{"n_head": 4, "norm_place": "pre", "tie_embeddings": false, "init_std_qkv": 0.0442, "schedule": "wsd", "final_lr_fraction": 0.1, "batch_tokens": [8192, 16384]}
Each number is 500 + 40 x the weight over the matrix's rms, rounded and kept within 0 to 999. Layers, rows and columns count from 0. Numbers have three digits each.

# up: layer 3 MLP up, 320x128, rms 0.392, rows 17-47, columns 64-127
# down: layer 3 MLP down (transposed), 320x128, rms 0.686, rows 17-47, columns 64-127
# gate: layer 3 MLP gate, 320x128, rms 0.372, rows 18-48, columns 64-127
up17:469420568452530484591477551538594426465471507478518485482518515480465433496547487542501450479519535490528483465538554571450480565559537520457451528494465404506462563560503495546500528430501482
down17:516428487538468403471476510495509466540509497499446408460492528575561505521480521493505506483446504471540476566524466484436496548436512497470506517600508498533482449550449477441521464472486478
gate18:543505411556518479499416462488569519574477481493494455516481481474541543532498520528514557496535451437482560527535530542550502525500556500534476552456478449490489613472473537559537502503551554
up18:513514477502620529495435485566482497539489511447502436487522542498451515445504550517540521475455519571501511506582477491524504389473502496535402541520517492513479520479513563463463554536479484
down18:469465550496496532537555461507484481495563460538471499469468530515486520449433524547447432459491456456497485555466532530518543469475536443516545452519471509468489549511541452513425503543448477
gate19:502475532530527511478495468513559583466498519503514533443572484409444434493545525479406527472547486469433468512553565550515556552536483450462476539519495522489484474531537517520511471493479488
up19:470477508490445505523542501503504515548500537529550512510488454534553459513555507549490415532561552470541525445436550506422517514526478547434515482448505485518522534582507552530495479528463514
down19:504499469510480432527539513499482461507461463498406576530510472558605506521517497524536487484497447522548585524457538450433522479548509538529493530508513452467546559467439503543529524519499430
gate20:540498455447471526515511486537447469531465419448547450451536453517447505536554538452509528564534484491485520521496509470548434592497501502449486478469575566525515528572594514528502513495607496
up20:565525508467561482511491542502496440505575453461454512496520536513512471468543532498485449461558504490561553451489497527470462493497478517501449533490493517592443496556558520475485517458489471
down20:511464526508547551529452526567546467545467429512533500476539500481427496519536459532564536530465488504454502444531501533588476505487563449459515509479455546517487535463478546481500485496530495
gate21:556491504519480557382568548481485532532488465517529464450581480469442574518441555504484456502539474605512543521508510429528488501523494533494491492575513417470498487496530437503557485512442504
up21:453514509599554552512498446432493559536472501538511474554461488533457525464531474457441454645482455487461508532501483502557484480420520458529516534495535513468513466440546504519494465459475475
down21:550508503474495556460488484526484459517537484515510445496538516465582498481506504450498435568552507475482456501554485532486564469469461500468516481418507488511464470523544471468497423457547528
gate22:536552426465511530447506506548540491441445491453499490508500471517446502513500514603518486504498455513506491445467526546554517508498499590523525518465469512565521496534548517456518547440467459
up22:452473499468496451530582552446506504515581511474470505479463539439507513440463532535489525513487446550464537437569461489468542443448562493417445511510497503484451492477435522497465496502492523
down22:508609559552489536536490483460497480489417491495542473415467499615468526508518518478561517499545478542484528429558455460469537345488479537535488448574468452478514475456557527483511500462481530
gate23:481427521477500459540506525533485516461495479558556535436510442419572566530465453480506526506510467431555514486483481520544525484501506509468450542489448535512521519556485523500573562520472540
up23:557431481554430484483498558425504390548522569538529512459524499445510550504484499507542603529578503494515594509435482517489490497533477471510473516426487499525514496516422517493533497545492500
down23:434526568552481478534586480509523563492508465486510502473467477485509506478569487523480457454476471506517478522510490546579532479545452462513539519456509448481462587493524513422438482474507486
gate24:545571474490500424485453478477551498466534534536523455511500455449451511497460470538553448536444531452592488458493447500461393495480509473448472565515474465608451541467573499537471423483504468
up24:541511456536459488524468576464492433487546539524466538506510522501490513479487583548445546502509455449441470603531506514429516501500466513475412438534507502578529429509520460453536446525521482
down24:540474547449532479521521540553517526512511465489476523574511484511528466493485570438445521510470505575536467502506505553521467540442465413447482483406532454470539514471458493457556509622464559
gate25:526470467498546541491506517541587541412469465509530522495525490518559448410400557478522557521552530434572519460400516449516460579478541490484506458541534477487453522408412542519482479480488514
up25:536490498546569563542489575473431478497448364565501530482531471488445521511464525503591444545555464571526517471520495428515466510475451506626487468485456429496603514500516530499452442430533537
down25:523524436531464519517465536532526564487468509562535553525486501422495445491470492424489535576521556530548544495391507462524523546533498566433444512524510513469466558513553429497491467514499504
gate26:472401540533427399543562585544403552496501505499453413469472542462588530484529531448514551527459523555440505508530469515450431449510511494461500535505484517497471572487562451588501489409537463
up26:517519473570508518518433464543535477530526557563533521506497494496505550544503481483494491526478502530455510506513514515478472448506506556555446517474441457557495530464464526461517526500467444
down26:510529516551504477472471455439495433497476550516508630444499539526480562516484513521541500547507549459462509531492482509476494533533482487522514475517471514551486535506502511496463465538495494
gate27:485476456445485524540564561447567499489508466545532552515455486550497473491443516508436447472415540472513532472501506454491527510533510475417516500535475476496494516396534422601492508490507501
up27:487543511490467485448457502470473459488464522555495509508545465454504553523554489469451459521514509519532517511548543553483476523519525559470516494526487530478515534426496472478558499494549561
down27:527551407491592401508547438508530465552516510463487473506479530448507478536440516456521485527482501473478523506473504453488535406520489421515487530444512536530548478518497522521447474454505536
gate28:475522448463492471510505519567514455541520516438491495461483481518501547508510506442398508487507549521556506478503472505472439530544475498536528533423570484488519515489526473501540427539482483
up28:515400542531513526445522551491489539491501553528492493535526577457458500456532559530535438479456440491493481491486504540467481479513502475461463501533482525550512515470474507538504528491528541
down28:535505504554477455526405479399550562436470486529513577503467477508446543465499534485575493569456443492415580464473502544523519484489516509496529528498433463589518470520460473448475601492436499
gate29:488492466473467413459486523441528488482556483526459482478460452411558540494441484557508542541514525498482492539508440505501517503564539561417482546542489508479447504414454492493470604504490566
up29:571428405409465466498528518511576513510446554454492572550546461484509537563615430509552401490509589450469482485555470558459502483504489472445499519513487516474484512470486514517398501510511545
down29:510471497495494454546496540480428456485519443519449488529435473552522485545451495469499572464498573415522442525474486571492530543487449457470508463534485485418542515492471519540507518429568472
gate30:482564512464582519511495431488512533494443505506518428511515480472510518546455486456527556525540468552453468517465581529492478499517505478495482511532562523496415511498501516454445446517470452
up30:548399541461500521476510595532506541477486460491505494515536457453495400521500566522498465504488542480475482492575465477518438520496516481468542542522445535496479529517570441510495499533409557
down30:486459478498527521517508493532473492462532549495539506512523578561509525541512452498487592525532453531463532516511419484503484560479533537498437474541497493449483515494454520478543463525500521
gate31:506503449484503512584485495513426556457439493516478483485482580482559520453494541435482557547497527450495464472505490484485522516524482543478525483469452545468473579480452526532521481425495460
up31:502537502504426547539504495476543496588427450536491459530510430533509500429569431477466533477463533449512500507455463513545518546527547497508539445537496469435484543454438487505518545501512455
down31:494439511450481461506462471500528529439450488591453547582520510477482459520521469581529560429515479456469489523470521510480520461509446560533467443548546513491471496571545459448460491569491530
gate32:513520459453530525517534487518585494495505530494533364500487561447520446510503437500511528492445436473479408542560497527517515545540502522501582566561426522509460465452507475516488507399461512
up32:442463462596531536463506565472533494441544520474468501484491495516523488497473570582491541513498467508491509371500489471530519558508494531484393518555527549539535459521462482583540487443523514
down32:462519464552543508415511541498515455552537581471450465509549492462533444546538485454521495564481475469525565545505433528523512450468479495469526539523465592487558486449419536531445493474510465
gate33:510559534452482527511499465493487463443472473447480528522612489492545463535520481414542474532523493460453468551484505496468477515548518472401473551509481558429530485496546469538499442446491574
up33:479512485493538459518519581481500508415538575531542520470494492491440521521473505565472457461550530543459545505564565452516518515508508450535470561527439486471550460514392482483504538519492481
down33:499466538519453487495500523535478424512526477522509475510498511506466444456522481485503372485465599422498472492482570518480522527455431516487513488492599510553440565497492506477457543482549522
gate34:478539492506486586534461497491544503501487456522427481504406465520408500499513518469556543527453462530442489533574476438483557566536510530425528402509498570504482501570506495525504500551500468
up34:514553491484511395537437509552487497523512533542519476466418495504546471526447483497466448515426533445514491528472494508506488477455454473482503583503525473525498467471501534540514477441487519
down34:443521507508485528477525436460489490479556446463524573566458523516482567493522578489522543448560470452391418449563512469452492455522489526480535493562465552518522474461475476484554526482493504
gate35:464440495553463534420548550523554480463511515529504504499476477541550501580444525502490578553448491482561569447564533602544498516406509526439492479499502547537508528456516505603521488476493508
up35:552550505495542430545545512575483496542533494480502535521427586463478508527526496529505500437511463540505483516596489483535554521509521484529483490537523476533448439494434487520557496460487515
down35:491514496511527495518461426516611507538484533582478526519541466510494514410468432491583575478437509538551555539442448492447542449529467533441508502426455536511532538526470525456399529519470583
gate36:571527446542431564485503501564478509501531565539459468529479390481528495536465468440431576436587522475480448433487519495490528503497454517491533484510511474496481485548491558487517472477492459
up36:512474511497492509473501466489519465478499510508478488501512490477453481493567469501567492474506487531488475565575514428460499442544562445429536515523487475447484458481554537533506519456449503
down36:488479449437534483478562500513479552490432481513515594505523492477512498503560507545536490527552507464504473480491487560521435495510541492495550469509499550503520493497512450538452569560491461
gate37:510465451435537529502463496520512556466450494458559521519535464529506501512495541464512513528507485478554477529478504516453529437488567451516536491531488471534530430498534565549467507558511496
up37:527481540484549570508570467479500509485528563444505486470580471516447399434527428483548505492557511483481562541525449475483557505517517479601522493407512497509465526509561551531453491471476525
down37:494530515456428530526544578459484535485533563489425452545502491509511564554491553501501539506536504454490466417545486479471435563514557571507514509571499509489488479564543420449481435467507412
gate38:484414511527554490487471494471481587521502477470514420464466397564472470506532517545544463511585511504546471477415469498537488550545483518458518509535541450521498514557480509498455430527548491
up38:531435522409470442556494439482566504550583512521482500502517472503473516485534433512541526459438518514514467494471488462536558579507541467447493490469431496483546524479503461506573416500511461
down38:483530521555501506503553563505502529489492578454452471460501516496578493467522465479474456510487506512514496496454531465541517503500552547598484475536482575452462532486469523435500563467539521
gate39:483523484507488481455518514551520574508469498507564519475499512485531472465490485510442476557486502468515542522496486515460487448509427489617479466481476487483488467489447444545565426452495507
up39:521499509490487518495460504494471483487518540503469507490467474530453512520536497508467522532485421461506464531467491396501485489544492435572470524508504542405523513476562494492464553548494522
down39:489456459552488542499530449516576514453530401530505514505517518531548532478454499514485530444466528463404502479497490493435485497515614470498480457546494544544525572506457512529476470459478463
gate40:515506481508458514562430556454460508441557487476545498542598470475519486555514445492511531478538508482538529429550453506457545528472462522519471507535479521530500542443552472531554490442479465
up40:399485445512410478517536457482559469509426493549516507459563517532490467507461500554487527535527523447530518547469489472517481485568490472489518472486518496467533442505507472493518506450518535
down40:479552528512484517443578437478455542472469544463535534437456443550458479507462499532580477521516435532524546523469486477571466512533545452536477478565570492526420457482508442542536500551495537
gate41:550531477463513425542464549421491546443460538481448523471520404526534485513518565496408483449454586484531534519614471556540529495433538443464458510511502571481453515512520489580469446486495601
up41:509590510505510567415470482517432512489532532483496494500473425496447448421485501494588533507444505517478432526605462518513531482540504518456530485563476543578504546607505440559429505473507467
down41:508562484502522459473513463500475534525456473506519472494434480532499485469509488527494499450471461494545445387604520477588601537538432525442481488521543490501508566494517426490465409504514450
gate42:491476554495396622481519445480484449449531499450485507451584534521496482458514486498526539615453476571555478578433536549556521472574501486479439515542509429417498408461481539511483469491526534
up42:520530462507446520581486531515514532486466486457497502576482458554511490536446506560571494500586472451513463501487506517450505543479514517504478420473525495547536479501498485459489484533422469
down42:510447413513495454459572465503468512539527536522513461516597505506504530466452504486597521575489443465517550525534516507447513529547471501586450535507437581509528468489533485554520491514536506
gate43:453457477483507467553546520515527555521544553494505478497509531489478556579476503452473595498508497451498492477530446488462463525494539532541496427515474527534452477511506528537564588467474502
up43:466465466511515483502508562471518505507557543478475529458454536578487551538511511499537477511443470503498494534576545493436483442481560493477504490557442440516525618453530489548504522576539485
down43:502520450565538497469526551491447507418471561477474510525510474529546508542516488526437479486569537443514412563506479483562484426505495484479503466472477538490523475561437483470525565505492510
gate44:521489486496462564490500467518498531486564481490504477509594515533486544463503485478460515526463480547465435509469520554468534502451534477508463540512519448451543496420522479498512428470543530
up44:463541470556489479525478489490460496486506484515413529545399444557510521477452507469544567525541446534455479493504503480569488531512538550517542522448546513493523525515438504513525477510474446
down44:485485446551564455477530506550491520452482533450481509478433514480511523583475545506483554521499502427482510480504521491469532503485425523537448478512516497545507467531488563541532481510479571
gate45:477530516520487484539509524523484485534489495568478506532497427434509463518500495476470488501473538500501534456485411450480504532470523533506517538471478496501504444508485478458454441529527540
up45:491536494410560451541575526472438420520499408542522541500502467435473471540491476484497493514483515533474451532544520464473540531465471584508529576518516504510464476567509515510580532491498511
down45:478523548543406524441558479458499488516531535452488536386482478498509510559501559579498488537480514498534474471487479518526482491486557401515442478459469524511456480477504417539601472554497579
gate46:486443473450529527443487492423430511473545516477467442518500486517500499501511547534485577509465515553481454496498458579506450531506499479465541524487499483558573469544435539584527440549502489
up46:489483563530471488491457473570523485483556510521582440486485512529512530448488462518487434519510465513521521493429520432442431487487476483454474532533477529467520538492478480490564463473537545
down46:441494488463485528493466551516466571531571543534555507537563464519476486521526456476445570526456450428581477422556486541504501480521555522522465486491486541501506478478484507507476482494426511
gate47:453464528543507529543492527546533490476535534429450505493531496516537453507478569443534523524534531530575477516595496475495490518509502466478519452463525488566444556530507475486522489444456514
up47:468516541508544488513455578501539498449494554476529450504552494541479499554555522579490470442474503476477537527531486461441526502513540541561525562511529456460498465466507401529531436480497436
down47:548423453526503469520517572471510539563476489532491450478491550510480464516524556549474521569555474516561493516441530457518517506507472498540447540479467474534469499522471532568509544488517479
gate48:478598470559489465503489553496530475453466467553468507524598500465544451481409521448525468467560453536530493513494497523523495581433495582482452526569491462461466433483451473486536581490550511